python train.py --num_attention_heads=2 --norm="rmsnorm" --positions="rope" --rope_fraction=1.0 --init="uniform" --init_std_o=0.0 --learning_rate=0.00295 --beta1=0.95 --decay_shape="linear" --doc_mask=true
Each number is 50 + 12 x the weight over its row's rms, rounded and kept within 0 to 99. Layers, rows and columns count from 0. The size before them is the row's rms in percent of the matrix's.

# down: layer 5 MLP down (transposed), 704x256, rms 0.144, rows 478-484, columns 0-63
# gate: layer 5 MLP gate, 704x256, rms 0.151, rows 479-485, columns 0-63
# up: layer 5 MLP up, 704x256, rms 0.157, rows 479-485, columns 0-63
down478 101:57 50 51 40 69 47 56 56 45 36 31 53 54 51 56 52 52 49 61 44 65 68 48 43 44 50 50 44 48 46 78 52 45 65 64 67 58 73 57 34 52 48 56 48 37 33 50 41 44 62 66 48 57 64 56 44 33 72 29 44 50 37 52 58
gate479 101:42 49 66 56 43 52 48 57 50 63 43 48 43 58 58 55 56 61 31 72 65 49 57 36 42 72 72 67 45 46 47 46 68 59 22 60 77 53 31 58 52 69 30 54 60 75 72 68 55 46 41 35 20 49 46 31 49 55 45 50 40 31 67 47
up479 099:46 40 50 46 59 39 38 76 77 47 60 57 52 53 49 38 71 42 33 23 60 49 37 37 45 45 45 40 54 53 57 58 64 47 59 57 51 67 53 48 57 47 39 61 40 64 48 51 66 27 28 47 68 63 55 46 40 51 52 69 65 47 41 47
down479 098:57 44 35 47 65 57 40 65 45 57 67 51 71 48 25 48 31 51 31 63 47 48 44 47 43 40 59 56 18 48 54 52 62 61 82 75 50 32 55 50 62 53 34 40 56 38 17 65 48 35 55 51 40 51 65 42 49 33 39 42 65 87 52 59
gate480 103:44 48 49 61 66 44 45 35 34 65 24 62 67 45 69 48 42 29 41 56 60 35 54 46 62 45 47 59 45 53 48 35 54 41 48 38 50 62 23 60 55 58 65 46 58 59 76 74 50 38 53 46 48 62 47 57 64 46 46 48 33 43 58 57
up480 108:60 46 47 29 35 51 39 61 39 40 49 39 64 46 48 61 52 60 51 49 77 43 43 66 36 27 50 35 62 54 60 40 42 44 46 49 51 50 56 37 87 47 47 69 63 67 68 52 46 52 51 46 63 58 35 40 47 49 66 52 60 49 41 45
down480 096:59 50 60 50 54 75 62 70 64 45 52 64 39 59 40 43 44 59 62 65 57 52 57 35 54 54 51 74 27 45 58 61 40 48 42 73 35 54 63 49 48 62 38 54 50 73 27 40 39 55 34 40 50 36 69 39 54 51 35 61 58 56 58 37
gate481 096:57 52 51 46 58 55 45 45 52 44 51 59 48 66 66 39 53 64 47 41 44 33 58 46 61 56 50 44 30 34 27 51 39 52 46 65 29 40 60 70 58 44 41 85 51 61 54 26 43 68 42 50 46 70 34 42 56 39 77 50 46 62 45 57
up481 095:38 22 43 55 49 40 47 37 37 45 39 34 74 48 57 68 39 47 46 43 64 57 48 47 40 49 44 59 40 72 52 67 32 64 47 58 43 38 32 53 56 64 76 56 63 51 55 56 50 43 58 53 60 34 54 58 55 69 55 49 49 72 34 48
down481 107:32 61 64 54 58 60 35 66 27 40 44 62 66 37 58 43 47 45 65 44 58 53 59 60 57 64 58 60 49 45 56 49 39 61 53 40 47 45 53 33 53 73 73 72 64 47 57 61 47 26 32 53 61 28 70 51 49 60 52 49 51 29 60 52
gate482 100:53 71 57 54 71 59 45 55 57 51 57 50 44 53 33 60 67 14 64 47 42 49 45 52 36 67 65 56 49 49 49 50 44 43 53 51 48 64 49 51 48 42 65 49 71 29 33 62 43 48 39 53 75 41 68 41 70 57 40 62 48 38 63 67
up482 103:67 54 49 46 35 47 52 54 35 53 76 43 68 50 46 46 60 61 64 37 61 60 24 52 67 61 24 80 26 73 57 48 53 45 50 70 44 38 45 58 31 52 56 38 39 39 88 72 48 75 46 62 48 40 58 52 54 39 59 44 49 49 61 48
down482 094:35 56 30 54 27 48 65 52 50 66 54 50 61 38 40 68 26 46 75 48 61 39 49 39 51 40 59 59 51 66 58 59 39 65 38 60 60 62 44 39 70 57 69 47 42 53 18 49 25 61 61 49 48 64 51 57 50 57 61 51 30 26 74 27
gate483 095:60 49 49 40 40 24 48 41 23 33 39 46 71 53 52 65 58 36 35 52 13 38 37 82 33 43 45 59 56 54 57 57 64 44 67 40 68 37 61 50 50 57 37 42 38 32 37 53 44 56 74 44 48 58 52 51 56 56 49 53 51 62 55 38
up483 100:47 40 40 30 28 59 53 56 50 33 38 60 54 46 50 47 41 39 48 32 44 72 45 49 50 44 27 50 42 42 51 28 44 42 60 42 47 57 55 64 55 49 51 43 65 50 50 66 47 45 40 50 31 56 56 47 50 48 38 47 35 44 50 37
down483 101:78 52 45 51 48 48 58 60 28 49 37 44 44 51 53 34 43 48 61 80 68 59 32 63 51 52 31 69 46 63 62 58 38 45 43 38 41 58 54 55 31 74 50 41 62 53 48 60 62 40 40 70 33 57 42 32 52 42 42 41 60 58 49 40
gate484 098:36 67 49 33 70 52 39 52 42 40 44 44 61 57 66 53 66 48 64 39 31 62 33 46 59 45 55 65 77 38 44 44 47 48 29 51 56 58 47 75 52 67 90 53 47 58 45 68 66 65 66 55 57 69 57 35 41 30 46 56 35 52 73 59
up484 099:62 43 53 56 32 57 55 32 46 55 47 60 31 50 49 44 51 27 47 64 55 37 75 56 57 65 60 54 52 44 52 54 20 45 59 57 57 49 58 42 42 67 44 41 59 52 66 59 48 38 40 48 52 46 61 20 39 50 46 46 46 42 58 54
down484 100:38 60 60 77 34 32 67 46 73 69 56 35 40 46 42 56 58 35 39 40 56 48 55 65 56 58 62 34 47 48 59 32 65 48 77 48 51 35 45 46 48 43 48 60 55 52 58 54 31 45 37 52 48 33 52 73 58 69 32 55 42 56 62 51
gate485 103:38 54 49 36 68 81 48 55 50 31 49 42 52 71 46 51 33 59 35 54 46 43 50 49 54 47 66 41 49 45 53 68 74 40 43 30 44 35 57 68 58 52 48 56 43 72 57 53 41 56 61 72 33 52 66 54 38 67 51 60 56 82 58 57
up485 102:59 47 48 51 57 54 27 49 47 34 15 44 48 52 41 42 58 76 16 59 32 50 47 26 44 45 39 41 31 60 65 45 50 49 59 45 55 24 43 70 49 18 57 51 50 42 49 39 38 50 70 57 45 60 44 38 26 84 37 49 52 52 47 59